python train.py --d_model=96 --beta1=0.95 --grad_clip=0.5 --steps=3290
Each number is 128 + 24 x the weight over its row's rms, rounded and kept within 0 to 255. Layers, rows and columns count from 0. Numbers have three digits each. The size before them is the row's rms in percent of the matrix's.

# q: layer 9 attention query, 96x96, rms 0.366, rows 37-73, columns 0-95
# k: layer 9 attention key, 96x96, rms 0.338, rows 37-73, columns 0-95
# v: layer 9 attention value, 96x96, rms 0.4, rows 32-63, columns 0-95
# o: layer 9 attention output (transposed), 96x96, rms 0.322, rows 32-63, columns 0-95
q37 097:112123144132133158106134119070131090168122106117156124104100136152149134111097105129170141132140167130144113163129156181147128123124137122161126127154086161152176141125125126140126184106115137161158116183143147144117099157144149148152127106118158161140165173138121118089134168122111109101
k37 094:124112074145147138113131095104088124072144136111140136114136145108134170095142098138133156105115119130123144176149122099120132142150104128128090119159137132123117136115116142122173099148165138094089145145154164174126172128139124170119118178087136135135135157111140081157126125177141153151
q38 096:147122126118063114147133143101120106136127104111147094089154134131115135127127149134133122103149110125089126153142147129093091153127146150092094205164131140135115091079138141098115170127135109160105114121126119100109112145104102156137135103122115118139148179195135123122126116157172123109
k38 094:146137131144088105163116126107135102154134127139148135113148104130120133121135131142154164151091145101141152144159104120098105110185135116128117144124133151084202176121094107160161095101141149114096108117099141165116121156121138136065151124108137149133095082161128154154124142141140139101
q39 105:149124124114119124156137202127136138108139108153186098141165153127116119113094109107102136140136125120128134153109139077136138145094091110122113095123107081094114164171130092129089127122134159097125131133128091142110151125132139113129099174117110090096141152099151099119106132159169102152
k39 100:128137111134108130089112144138116116165122084144161123127163130112095126119137095159103148162125136124166083106138153104152133121116091112140119116137090138143171127139112159119165110113133150177177163104131136098163136160161134109122097102139163131130154133142119116105057117113167121087
q40 085:132114131110121117134115116161110118125078097093113130134135126163097118145100141116107108151079148133156118154115146104180161158124139129124132145145121141176145126173125155171131150151088105116131110120142126112133123177111131181082102103127128134087124179161097163134110096146125088148
k40 086:142154126136136174167135127136124130103133192114126125171144130146123156136082135125161111146146110086146103152118145188111091113149161144135123090152111108126142093103148117123076123118121145107131124111133083079165140145117121146101159121105123148114108145160069114092114120151141137121
q41 110:165123132152140139134146129107180106090133201127114085076138151125142146112142131135109112096164096133114166115186138117131110130125116096114100120126106098117107116111140082111104160097139140094135155126136073097113139166120171146135107106127121098102103127155125108103118113134154115127
k41 105:154124132086134108102118144098157130153095075121173114139121102154112126124093128120122128091091112164126119078136118135118119113146136123133134133100164146140126128130078133087127118089094106153131150091154122152114106096108148174131092153059150106114133102110115132122094088095146120130
q42 085:145134130121098122134096136074119122123113155100137142092121148141125134132143168147065135100080133137122137099173107122106105117160134164146120122154153159166147134171165106149125143093117137108106120152126130149154147106069119119105105124115148151139144151098157178143125104126185117105
k42 089:131158141104107100147120128142151161175125072109135122153107155113124140109140144110115157167143181107131175144100152171114119105132108131138115185114116148115124149141135084159097117086124155148108101120131125123095166110139158106113122136130132124069123137100122110156075125157107151134
q43 099:123133131163129119143106113133153131158133131098129076106125111150108136141142137143142106098174111126100108112138130160100107114086147098099146160125120136157091123150134123136171142105124070137156128126135108129109114116102199144133134158099143105136183140190076142124102089145130120116
k43 097:154166130097162117159081161107135125127117186144144099125107128126096129140162095163166143165097112172140131135085109146092096127110104132156156143135129115139107150123150130151144163098145082128122128139110112123145179131090153173124116123113128166112162118152156114149132152131135147160
q44 092:086135119103096105141073125141132151137122124137119154103125123136108135152154123104133127108163051166123171167115140102113160120166141164144080140141195152159132122105127104109164157119115119145126137137150134131147100104106182108134138128142111118143110137109140139112118084137141118170
k44 093:144118092109138114170127125136073133119121108161170130155128108127111087163097166116145162183130140158080117124100071142136158110138116169101126179127122152109158134142178144167071129146127141126136153126141100154114125133138135109121127132122146139124102117105141120160150131128114172135
q45 112:143120146104122112182162132077101133147113102138137121153147163124098093149141143135132102114098095151122089124094095110126095119112123155153103077163105133154145147137123089169168169107146115127110107143137158110116137101132132142077099129117112124130120111113131149187154103120150157161
k45 105:110136138127113108096113123106115164174101113116130154123092120107141145168109119131137107141137101069121176172099105140169119123141135185139140148102136104147136123153108101136167162149111160114113164097109115102150101084113123114112127120150150111152117187132128121107129127171135129078
q46 093:131123122120157117124154165177131172133139165124103130117142138117121145121124150181125175159155147133167131099094117101127158101126161082146107103116110123137126178156121122132150116071113145092150143115126089143132113121145181135122098124122116130196123151096114155162109136099121117132
k46 100:150152141111101099131106119125100130136098121129129129135131112175084159152122097130125134132140146175148085123130114165126133104133089117140059104145102128156087132162128139132164167094125140135149130161159142113096102175112118123110146122137112121158132171079174173155115143136100134129
q47 107:123131119121092110134206137125105157117117123164166120150095176128153135128155108143115129140154113149150144141132141099144157135151134112172158107103164104115139149117131090138147169114133136167126081097123125082141109154138111135118146156097154126082136145120088121122132067098130100137
k47 100:144105147153115108127095070142144136087123131135130120107130095134150129110115168147127136094118157085138153118161146140184143105152158125131157147121093125117192100115119184106124173142106137123159112116142124081108142107054156125140118107123112124141121144122146092139140102146123143129
q48 092:131141134114129139149161173182109168162157092138149152115128134173135179101132108140108159144095098138139160131129104100139122068138103143117114109139129113148135134141120168158139123137113121140120095137116141157141126087111118118130119147085164101095123138115192131124168097136127140180
k48 104:157119136160101105140164138141104132179125127132116092112089104143140121109120113143126101123141143140165096127134118166115136130112131106105163133119108081154125117126197193162143108166121110078150114111130100145123144114147095156099141147166106152095131131143165078106122109134135156126
q49 090:082122146128146082118121110079132180119159072123117109138155123122147114105134133119119125140128092122104103117137139173096087161122149124097156124090147147115144117108111180148111154132142121112102160105126139081121168133106112165122098112103146160107139137166119105126090120133109075126
k49 099:092108106123121128080072162098144123148120130096145139098109140156162137146103187121156133144132119113117138112159133149105102132131129098170136155168120111100137152105145107119130096133116122172120110141126156097148085130066101146117117148153111124190116113115143159151125129161162128129
q50 113:120104125127131159093122083136149120147113153103083103139134130110141145120161123135157122149134158118162095117102080135132121123102112099122138152125125139108061156096109135109137104102074158111139161121089130175144103138085087149127114067144130154161141112133109149156134094129138153130
k50 098:088130135118114158200144112105153148154122152147136101146142167186144080166124141128096140144149129108115137136167148124138125129145092108175147077113145099123069121108136096122117197105135110103153127141148114126154113147127107157140124136107124124147106119116142111131129114101130152096
q51 084:100129117130095127106162129118127148119170106134143114121067097131112077088116144109107135162134122159153109123157134153105123097129150091107115160121142136134136147154165082136133113184077138142133141144124126129150132109066153131135104120125175135113114134130103147097127118107094192139
k51 091:146141100116144141152082150158159169160101150114097129142159108153136105106162148128150125120112126136117148087153119155121105127133135130125110122137145123094125097166132138121119087130156068159136111162121149153119147104131177099153148134105158165138112206080145126144131111129164150133
q52 092:161163130177150117159162116097122128158111111171084097117112146143129098114156150105135143133124131152125158081170117100094136137151139134114096065130120140139093150130134146117083148149136127095116144130154147085140152117134145127101130160083172149120151127128171125100101137140115147160
k52 104:133112113089132143095115139149125129150120077163124175128076099130173135110081166092123111174119137117177111087143140161140117122106130119103093140123134136133154142149091148089140141162113097134128118182154112108131106104141140162163123157120108122120151152099155105124100143136114153116
q53 120:098149112119122149121096132092118117130155116094108105155137134097121094103125156128139142185117161140130089101110087140128133143148137177154160123130150126102100171129147123085132114109152123145165152112109172081111121141090084105143144134119155151147129173137164146151176146132159144127
k53 113:114107137107100147118121124136140121159144139111171139117146111137164116170122159141130138123127106088119185134121186158125171096104107095136181137125094093140134079144110118103149131133141092150080124132096117168126136110149122125129133101150132086113120153104088137135111142064116126148
q54 085:080168105115139150098109101130120133139105092127118162135088147071118098117137124111112127136160149179105113132093125155118116131122161116162162083116108118170132126103132163152143137127110127143129143194103094141122160123175112112117119135139143140134144135098154160116145070119102118157
k54 101:106122120137106166141140134160119119079153087104084110109115135134111122150146136095125119146125126122156133127123138151143152142184159122080139176205128092142111119114129130102119099131162114141118128131152116119141114135121112106173092081106145111156123169107115116099127143128095191137
q55 084:133134109092154126176160106147142093135154142107137132126129159122098112099127146131140120136167128088105136122162161119085176098112164129125143101152138111127137111127121087107158109125141139117112135137094143126172126106154128106138116068158076067124139121082154130171122138126097148150
k55 087:104129124139134099116174131138148136167109145148104144121105147134128120132138162079129098125108113155109112095150112144124198127166123127089115078173141126160146065111124122147114154115104110091139175116092183137096157145112113105133131104148134136140147129150106143151128093136161139125
q56 086:149144124161098115099117102137154133181147130172111163159088154106116090121157132102114093115145122128127101117090120174134141111119140107135122161114118161104174108118106137143127090104155099141107130098156115140121135130160153136156162106107138164160106155130106137140151060154112162122
k56 089:177127109100163100090121114079158158103131154108108112102124125135128158144149086112099139170117161139123131113125094135143140116125146155116144114157143132069114137140156113152133148157145145105116092169136133117172094103128116099154138127088128102133104098093114175131143093160115129169
q57 104:138122139124116182114114127139114138156112146142105144102088125158182117147112133153131120116137133143115116103147144113163166105114154094110160133147206115160147102122155124124071110160097117114134128106116111109124118117092133150166105075168154150151140086140151110110097117121113133097
k57 107:114105115117146113144125129151103135108182126081101101107143141144164128119158178131111098107185105159151095128139131146095093101114120151143124099116159128090130112131133137115149159085138166098141158162143088149123123121104137120128109141116127158099142117069088139169113110131107108099
q58 120:125148097147083143203107108130127127167106133140155085169132085125099103126129152147149123124135104119108142100087128105132095139121128113126140126118120125158132126105102103127121091077139085145139127115098145117112114151189137130114161107093122129110122153162120110116134069097165106137
k58 101:166129120101114121129143119127131127129134179148142115092115114095106141177125130148129168106111132113137114121101129147163134091117170167110119171168167135131077116115154142085147159121066144147140147120085157114136118143127139149079104145112117146109170106140119138069123127125142106143
q59 083:128120138097121110099112158111190134131137097128117113151143145150165097146057073160132152106128156130101162178136161105113133150109149121112102126078152112110128116156129095111134139165127094137115154149140141112106090126151132148144146124111129137136128162154131057110129148117137117108
k59 093:115101136101139167106094146107099138139090151086137122109146078133158137140112105120110107121111120152127113100131141123130130087142153133151117127115108164130154170134115097124136084161112100138117156128077147172138133210128109137100132195120145147127142113112139104139160122115166141143
q60 088:112110142126121103100137131128094157139101143120136130116103160118094150149116144121144152111133144152118103135137101093132154146119134140146196114157128086123148132117093132108134149130069093141075088118105167124135116148073136125116122134123116158124071118131109109111101061101133121174
k60 098:139108111124073085102133154114122162083096103112150100153118119166122108087119193116118086106109157113125182116127118128144136144133151127157109112134125122080164125123140128130159129168141095138131166138128122107122148131144135117117090132161179103091109109120134143125134161132112148079
q61 099:146135156125119159111132125113104147125130112096113131116129126117149133116101174110126128075098201089155133116134140149165140108158131098134099130149120137149131161135129165091121114149110131148135159132105148164140137156121114122105155110113120117179136152115171081141069111130185115085
k61 103:130130100140095113133129134147103134136142124084168113111114164116144194136113150112135126125140162129137095178162153131101058113117131087115081113127111116120108139138108123175135148082102116113170150132153158143133097160126102155154143131137143107097136095132134108121138147128177150157
q62 098:085096139070135146130129105136128119109127154080085131145160133076116109127141173106140121139136099123157080126053134137136121138151110107170132115137122124127111183156150101113122089124113119109137140098122139163144085136106142147142113106134160115107106106145106140161131136089159148116
k62 096:117091127143151098109143091144113120150112137126176152134111134106100139151146100120167110110155108115134184109100131114145119141117103114134156090141158118092107112138146112094053141105122135109151133151145101117164114168109110101122147137187106133115128186113138140103140152081126110125
q63 105:104136146154146089115125108151136135101142116161089174118091120109161146129115154105096154124113172100109124128088116126165120130118137072152143137118146132082142115131157149123144099176119131127120133164113158154133046145130086123172118141153125151140149114141114152141142162104113145115
k63 102:102125118140120157153116101150121143116138145131117123133118118196129158083114107144144123096171158121132144088104137112143164145112104101101135143128156125147121145115122123132153121127145112145140173164133116109076079163151102100120146105097088131104127122101124148157193142114151068120
v32 089:132110128087136123151132159094160089117146132122107149136154123103134114120137146120127140178138154124088109143103166174115118099094044124108142112103141112133177160147104089121114151129095122160112107122103125152149191105137133118135109140107103156130138142131142132134135100114077144102
o32 095:141164140097111119105145084115126081112146131150123155171127126112115176131135150083133120144093129091130172095110081078176127136150137131108106114159131157149132126086120146135113100123137154134120111116128137076142138144149131131115125144158161088110091150171146119102103165157115132107
v33 104:139189103124166107119125113145139105146134114128128151147094132144109159100105167151195136122152126124134115125137143068155113116104154142151145165147131128197098104134168100123101159129098122109098148124150115135147140125130098112142145117151145151127117098108124140135110091105157105071
o33 108:117122171185121086107156123135111121129141150118139128171143106128152110146108100104102096077168116163145151091087179168130135128115105115158119120109157123101150088128135123117134070105128105149109129121128139105089104157109121123128104104147134097110106155125101110119144153124074127139
v34 095:125135083169153123113144132115153142104122134106105118130127137129124108185135158104087174103136124121156094123141155131158173147105149120177110133135130144160099104076160179136102158105089170094116159135126087157137114099097120120089111132142109131111134164102121145107130120138131142104
o34 098:154102159131176109154152111156111140162154124155136112113128124150137149138148112167094091175136140139117133120155100155092106090142141172107164144097128115090152116145077149138097129089141144132150125146120131136107114146158142161109168131136116091080164136134087114132148083119105132138
v35 104:170144130127090133136111082146120106108109128145154121143103098145108150138109104166100140151151088104114066126126128116139103150167148136129150115124135119127132108148110113121167187109125112150125103172101169130114084073152110101092120112126178129143089123147130101144134100112140155153
o35 114:101112104139127149134128093098156100107138135121114111099133121128088123101172129115134086120139144155104139153103119200073120149130132146120081168151145111154174143106146088133142137120161102136172152137159153107096145128118111138185161143128163169139134126111120117119134147119150102129
v36 102:152107112094153092107077124163116144136175144148085133092127125127115096099132112084146142127070112100138157130126156098163160139145117185135161105128157144135155125117155199147115127119129120104106135158144085117159137150114126131105160130119134094159129132107121130116105136129112104151
o36 105:139120142139135096136152131108132194097095068147101126137121129087150153122077129155078154167148149116147153140113122134119121110113149070149108104157116118106157144179094087125124102105162112131141130097141130120122115146159111120136129150162139107132171122111146154101140138153091123134
v37 099:155092148118116144113133127114133136130128149168131095125171168158138119136132146094117114103130117114088140131106145117088109107096106110120111081137149154096114206152136135173086155129135177151139125118105156108117106133108122120132143164111096161154111155127069148096130113127107135156
o37 113:127112128108137113176148150141153089118128106143108145103096149132089141118113131151097137126106137145108092143118064073146150144138141152118132102098132112184143101122148080159173134114099097132123115137129138121127111080115146153125127123112107085094124108131185123138144120181147109108
v38 081:167121115122164179129132133196169125140114111122144152153126144152097160132122183130138169097127125125124097132143098163116101052125110099111120133098122129098140155160152102120152168169137148148152154154145143126130156148148129105101120124142098158136137144125101108149121136133123169121
o38 088:130144155129115110104132150126153088133147175159144134086155136094122150111131151141101126155152117117128157103114110127097109141158118135108138107127122159124109156094114132168169146124121126190116100082140128136137069159101134170110125175135125170111116084108133131167121111097158094140
v39 113:154143151183121108149143077103128120115182156138131126129129096128113113131151144158169128135113114149147121113143111104139124121111138162098132100153111135178105066103152148128117152160077157109094159152126080118135172144114100144142139125189159138117124122129131133147121143141165149114
o39 110:114119128179154167081159121139158154143102134139133119118116155130123101124123086135105098148113114149162168112170151179153156169114140112144154158115108111110102118138143115151131116137161123108103152173152164134096126109158175113129100131179138123106165121117104099129140119117091101107
v40 087:157114095086114121131114125166108135099110104134090094126095151109105139141118151135126135112127117127154115126109100135121131127095119124126165112147178099114150116162143146142113117141102092085071146131104105128165173113128153161134137101116088152147129111149151110146110115125066200140
o40 099:120113138145166110114147145089148196117120143137116175110198119122155114139117154103119108127076129121143164156143128121160097091173111120094136120125132138115148165118147142134177121146106123171133126146131126118144127164144101110111135116171151122089125126106106153078104130141108097132
v41 080:124106128114150121147144099139186128122117124150131086125110139168149072131138141122096148157156100111136104115119136132143106153129148144158102119096128144154100107100128157114136113156099090094134111150133081127091133177130132108144125148132166142150136081096130112173098175178143105106
o41 087:127125159116124113108115144084076106110100151121132127121151140087127135113143066111131107165093202161129120133161150176128153130146101135112107151145101131106122138142158134093096114119146135095108119086134159122130139105154136149109127164124140113149161145095121116169171144141110124168
v42 094:162082150104132130124114134163152131148122125120141132122135136119115154057121165173114098104077160141169108135132118139103141129117115160161102161107109152139118125110162096080139086134130127121113132110134135115110135110137113090166179094129185133137158128135090141146089108120145145118
o42 104:126119136162107149101150128097123127116112148119160137113103104104131133130101118108145129180143099127120120103140163142138114122122144079127208150144173096101175125096072120139147158126110137143097132114141117129146123128126109129140140160153097148117084110140143152192174166121114134134
v43 096:123185130147128107174121130149120154158109143104139101127146154081125129103127133129126113144170101121102123124144108139110133145153116123089174129136136122095115134130102097166124106173134164112120112165087103047138135122162105158146112117151179118119119158125162119137141146119115123177
o43 112:114095077143128132104114137139127101105122134101106134104142121121123106124134092113124122096161135127126143174126146151160148143133138122136129133127152119188124120117134152087125169098147102069142133052078111115160145141120123164142128092166105130117123104144106098093075105104135108110
v44 089:146142111122152154117125105117127118115136150150124124143129126114116106104135172122117119102086144150137106098096153172126152108101115124187142143122109136184130202142130129145066150121096111154137135071127124149097131163077152119130123122135130151144150115163101109161171142114127119101
o44 100:125118154131104143105137144112111107173086116146164101140086111131149160120120164145146131169104107142104115129135124110132140141125117150098119134111189133109152108092102099145175104156135087156113143134135178153121115078158097127083163178113143076117114114102128123128117117137109121141
v45 104:112133114171125124151159114097134143113158092128125146124145142117130132143163159099119170137079110124136096122132099126150130097164129152127123084141125127152136133156146113082104142136116177083080130147102083138149126153151134173100089166119126139166105150085126150093105152139104136100
o45 111:130140153132156138092113123168122153093155146162052106060149134120149153127108124141119106125153147073113153128152126112156117121130133130091091154118108130096132106175145145174148137146134158123133136119111144111163100164121154136103158138147102100117148127119112101162085134127104118121
v46 095:137097144120137135129145090150164098088114122060124105118142144140129096111134139122082136121069135135100160148143140095146095119146123147135164123119150165150099094149119183132147104136108098085124164126143117104119096115145127127133164139108150125120175081136138161105098122105137158136
o46 093:118120166133129127110105149119112199136136155149123124132110141106134156124122118133130107180104121142145068113145155150124158108131144140118137080138083121120178147142123116095142102140137141147144122130169114141139125097127152101181143136141091177149100166109144098162105149120124079100
v47 109:124133090100178123167106122133136115152095131104111136143141118118110124141150107115146156121144117166139083136132115136168105145166119165149115155121107141174112083092105144104160124083129086111144165129123097135156133146107109143101122139123137149090164121084135172165141175139164106124
o47 108:139153171133087149094115115139101087137135108177158126148138109127146142125129119113111152139134201143162157122156190145081132114127123094139111120149092133110151127142126213143098106161099111154131113148146122138141134100166137106130128157127125117131131119112110104130119126099099129152
v48 099:130126096145111145114124142110136184085148118110140164136106126111138138098133128108147125094141119108087165126110128151163079136144140093091125122117096104145112092152177098118092137119082105128129123122125119125174110112129111158128112166127095121176108145158107189121121131100155143089
o48 099:135135160132155106117141132140087119151088123113122183110167139158144178140125162098079130096141094104167144157137131119108126176140156171137119125137114127116127111146118111153191149126094130111145111120129137113131156159101149116165140070141104141105105155116144090120121111132113137167
v49 090:108103155113104119111167112108107139119147155186187151136109145124107154093148158102121132119181130145130088139078138119118082124135085194129134137117107135078123095147128091111161105105145122132108122138089182126143157115156113114154105131118117115145106134104135119140117127115123141135
o49 091:116159111163163151137101125116146063113132135143061111115144115127139135153095128117142119103121137123105149115155123126129159121167143082134110133178145141142170151133155106148086172173101150107107122142142168155142108108083141150134115114139144167104094099137128145129137155162113140146
v50 105:155136097125144104188121121163130096117119081077099098113112118122117114142111168150144166143141152164113088116116144166095135146147101138145108159133102156176120136092092126109098140118142105127140157104134100115120128082146137130139106166116123119106138132115127145160177130153177127105
o50 105:108120137122081120094101093121133117163149176170170124185145113166137110139144098108107166178109155148150122122146184135117115137150132104126111156109144139124146109098113136146138094114157135138149093127120143125117157072149144130098144099132111099162124106107131140104098163153100137114
v51 099:173143139131116128107128129084127117113116150147091145119128123132086083130142160137142148139119124122097117141162130116158141134151193140094155124155100118146082106139160103140118130147151181115133138138118125050167118148093126098087130132179124133122141124109171143145163125115131145098
o51 104:103136153147122124136193104138138151166099115103129126131134108110133162122130112118118093130141088136115122138132167183118120164138124115132140131093144131129101114137127145146103182142133115155175167123158092142074115124142165138192125138095131129123131100136108071075123116136130115096
v52 089:110165102114138144131124096135105150117130121089130115109097131146139137140136142116140142124101130111126128115141150124154164108150143111151146166139123127167086092130120115109095124091124137070080155136136106097090097182107142143136101155136110168115122127103143153163076097138191122086
o52 094:126118152173158136117148113160110131147128171159107148119161114133193125105125120171107136144150084134123093148129178160091129128113121160127105134116141088110123130114137173149151086149113108090116119140111123134145148114098113150142141138121127120183152167144088123094159134132107128179
v53 091:150156149156096120128097100145109111138117110148104136171099115134136126124093094143171093128168090153151182086132141128111122160107128118147119140145100076116148135101149111101149125150123126197117094093142160150137138105104111183086144136122148110128130144125111116147111147106128106152
o53 087:094098130137079166124134137099117121153126116106168134121094151133112113096148112139119167079124132129140155139106129081110111096172123143120105170117113158164129073104128091097111131111150111152151121162098094145091139143144143106152089120169129129125151130144137128142118117099141141190
v54 078:153137112100156143070132082098118111090124169091143141136115134145152117134112129105111102101140164141121095067140156111138160119148097149137121145101088189125131148128168114113122150133111103136099088108135121143180162121080117141144121132114123160136121152163165136106109118144137134129
o54 101:101090148158152158107142165142126129184141110131139113165131103151155178092103134129178111110150135110125142118094090130110140109133116101126127147133167094158139116120097130187111103103107135141148140142157174167106110152122133152121114161143129105124097081090153105163143123137116130142
v55 089:099129140155095112168114126116105111138099108120118153168136141133134071131126114151135119123117110170128110110127130108151170151134178089146132086079144155149139151134168108106104094081126116122163106125119149103134114145137137134167159079178107109144116120170115102128123148159090116140
o55 105:151136077150123166119139132144101170182125151087149121132153102105126151158129135085136107138153181109117115148107126166082115153129094123133149159115134137172124116137140128115144126153129132132089182121130103113141139109141114130088155094078119131095162142133146116170123088129110119159
v56 096:160118103133145144119097150150145119094143112111125099117127123123116102116119157120110135126118137127137130128148085162120118142113106149127117117106135160186090148089116147147077118143125070086137164086127104128146125110137104096119125090111137187111161181157167166092133117136106094122
o56 101:189077129111116100112112152121097153159105132122176151162140139166098099126130134126102088130116172133142134127152146108133156117082127087122138082106148155123179142122098112145153097120108130106130128148139108115134098135141122174135137158151115115100106112124080108116139123094102134081
v57 100:137166117125141119118125150190096129138128132135130131150126132110111189144081092152149130088121120160158141082118100079064127137130124136139131161155132099109144116116079136146120112133145124154118143127089118144154110162101112129122116141147119086121117111133116084178128136116155099174
o57 091:089098133137128150121062131168187125129116106148153132104091137127173096090171132129138163097135156120135164157104150124160122094146122103166113100104137112139124128128113138119139119124136126157146147120113163175105117113132063118095131097139133167135142145119125170099138112117161130128
v58 095:088113114127179118124105104138105111121175123121151149125111094124123162135087126155144136094110109171191149157142103142130110110101114132174097146158151074132145113123091129105141121122155131116098111133118112168175079134143103115106088107147150132131078121114140128115141143102110121133
o58 098:146167132123065120105107160125132148119121112162143112123142182101098111117167127107153138089137133091119146113118137087124123113105158112147151141134121103092147173130157138121175129140133125156125131184126140153101097132123087143142109111139112135122134187140076187130144119116124124103
v59 091:152126152160144144145154117125128146132119150106124182125099107119108097102124154123195142154112103184156110129093141135139138113120128152134093183151105104172097077162133101104131163138099125148120145120083150157123112102149113091116108134138144151128086147130133120162111138104154119108
o59 092:067160160132127152100144119129110113118125133161111120154168112109123120105142100138081175116169120117159126124143128127146122144170147129123140118123133146081143115083101097125135124147136126147136173157184088131076128152099121154102104128134149092122119142148119089147151139068120124106
v60 082:178141146165140107088177163123147141092114131072085131141105174123078131128136092145097136102140148112134095162112130128126089129121143134150132142117143171125096120088128161098136137120100121103144163123140122120141130063124137140130118163095130123149076114112113117102139135134150131100
o60 089:130077166129156115154159122126116128160146150138118122121118094133154127167117142063092145111124143144155126104161140129158099131150140179104150167118130140099177160141126169151083121137159131150101125125139136170103123137097136111143137136158126157162119145079166150147089121122127158129
v61 098:106132122084091107143126092104137149111161088114153117129094161117117166115120160080143133096123110110102117114104143133143162093113121144104057144144109147133125130118159140155151124169124119106122158154125120145105133089103132153108116142131112149162105128171159106130134116141056096140
o61 101:166092090169150130096109140110137131109114143152088137100163103144152115127094111119123126138139161151123137109121084092133114117145178141131132149141159156114076149153109100114118085107087115141133059130149121132126093155127176112117109126084133142125137108104112088136140116141157147156
v62 098:181144056109118150114131130132145150131101135113121101115141112146149108134149145157111110179090124093114117126109100126122113136141159117077117126146153171173125170110122095117138158149126120103131139110132074098108145106151159144160175126115151176163141126132164130138115099110139129142
o62 094:088087141140174151146153120124110132077171135102140124138208137114129087109127143124133123100139137140145113133127161137160118137099120104106153127099140116097071098138107125131140102101132131087149114121150131090100125123175131101153145148148139114109080104118152104141096159123139151105
v63 092:119129140091135142141091140107078089120104124134144138110142103130167151133142148151133109141075120107140122110126140113143159117082165118149125166133123081136169143097092157134132123154162142125154117129139146141122118112157126136144145172182118144100149127145183119136103155119100108200
o63 092:123126102160124131127129129099133130111124156137149110147130123087098155101146134164181175164161136138114142130098088140133096106116104125132158082115145176133128139144143138120143143148100095109112132124160188123060146133127128147133150068091138132124145147166117130124145160095133151095
q64 106:113127161108131045083128134114141136111144071159097123125144145124133106112109185126126129141121147097147119082160142122118085150166137071123150089137135133096149139131134105156137117114093123124098126110122106131153131151087143139098129134122153123133128116111163123150132193134106141146
k64 102:141120142102146119161102087115155130101142134171121133099141114169131109129061119123111094130113118141175134151162119116159131167109092133122136144103162120142104144103105127123081148152094163150143116113098113135081131109140102168079106114122149119151136107110120105097105079095110148135
q65 099:157116123151147120144161141115148103097139147107088167123140169125107161115114133091111082143149109126134132132132134113162124121108120125116115116149117136126119118201170132100098168135132110119133098110105105146163160188140131134136112095128102139144116073149099129067084103132140143109
k65 090:119128128166161063154135112082116146149137132142117135111112158115176106169104110141148135138117096070113151188093119154129108118124146146135133122100117118123096087142146148121118149109101099130132157142126156120140127139123099126105151149102142111117121104126130141097077117089076161168
q66 101:122088157170130127152135077132136093169117183125153106093144145114160119112140123127145084083133123127116125079117170162123100138172110130107138105163085126144114103141137131128130158127103131109144127125103131130170126177103131184109106105140114121116112107149112144101163141108135114165
k66 107:168158124100118133122126090153149156170146132143129148122133132157127107143136103094129120172112084078144107146152133137136123155118125098186161150132099143114165143190152132118086144119135132098102161169112169130129135147123132125093114162141171145148098117132126141128179091133130137135
q67 099:133163125165153156092135107103109125109118122107125138123145120125160133127075114140129088127105124090138113128133139179123143127179107094125172095147149118125105103166137157107107140129097130164139099115118088071154114144126145107148135177162151143113083132114187120141129151133100129097
k67 092:141152139109156128062136141115159146162108139140114132105134115091106151127116106112117118084117131093138120153122139073170152172159131115100147149112118142126104131079148144118112120124127153116086118113078139114112054127104109107134126128108134134181107127154117101092117101142107122163
q68 096:089104118166148111092148070155122088198125160133090136118143123126127119128123144139158086131100083127165121142123123099140136107115117122106124123127090170142128110141115103125112086124076153081102120129117134144183124093108139132112113165106117125153154110123122130139117087151125151142
k68 091:145184116129146131192161143150157146108079174143140139093184142170114126102104148109120132151079121112109159130140151174095165087156103131120116122149111104122103120165115099139107154137147135129128145090100123108121144107145139119129114135117116126117108146121150113131158079101144145115
q69 124:101135097117115150126112113100132142101129075166145146128151101123131174122146098134095172156125104108087148133129118170152111096128159121117095153142159137090160092097141155094144151174165120137105090129095139119128110066121131103166153130117129150133128145136142109087131161111111123118
k69 100:104075133113086148164080132116145120084147107109145130109130137118119119138152126114152172097122116136132149105132128070145157149129130102142124179114105123160134147125097164187131161107100086160102092160134121138126135156100104134164124151118100136130110121106157181111123143126135100142
q70 088:079146153115129140126172105174132129137140130142156119179156141183138133116115063124146112133100117119125170123133121121149148137146104137103126100146097096109139122103146163098105107139116155147112159147105153157174129153134093106154151156154158092126151165121165130150157105120162126117
k70 087:100115123116135129096152161187149153110161120082162177144112124100125159086104138129127122117121125134166166135116100129133176117134092109117150152126117113113153117109117126138130112132127098141139129176127171126137159097129063064151113144101140131145124114172099116139152090130124142130
q71 107:182113149100138142164132139107104135097097128149131122109135110140150169155118101137133129107116084126119083145139155107142141135095113121094143111144068119126150130148071102143137148129115142112103084102109145141178133110132164152093117135114059110172091153124141130144144127136159127121
k71 103:142113150079124139133090154129187108143113136125114136162099107106091130213104137083103128115068104110122117149156172152114155112115126142152150119119110089135117099087122130130132121117130107140157100113125147128129101129135112179117133145138138136123153095138174152153126141099119139156
q72 076:129128119140162147130110145121140087119148127137143114116099160128094120113127117157104077091134171116128121115178128156179133176146150122152105132160130110116138104147119122152127125092121116173109133141121168120144103142126079159106106160148172135136124106200085157150146147143157130115
k72 089:128100103167163123128138103140101134163149109156107154111126109142129126126102107086113086135151133131108149104117130143146134113123175136161134130105165152135149129115105097110071139100090109121060116170126143133105073123131109117091117142114096115105093105093106102142104149108128102091
q73 122:161092117158176130137122126136110155131101147151089128126112122128120124116109150058123125105109123126112163137089158094158153156151122142133131115139147119115144116145138109145094149154129125102111127082083094127148131193120077115118097117122088117105116110169130130088113091142148149089
k73 100:148114149116142088121118130149090111142157175106168141087126111129145148146086132098141142183092112116143129135124139116186112088099140181117149131110098142112113122152119121134106159115145120168102119099085122119148123126141108082086121131131194125128103136111134179114138132143111119118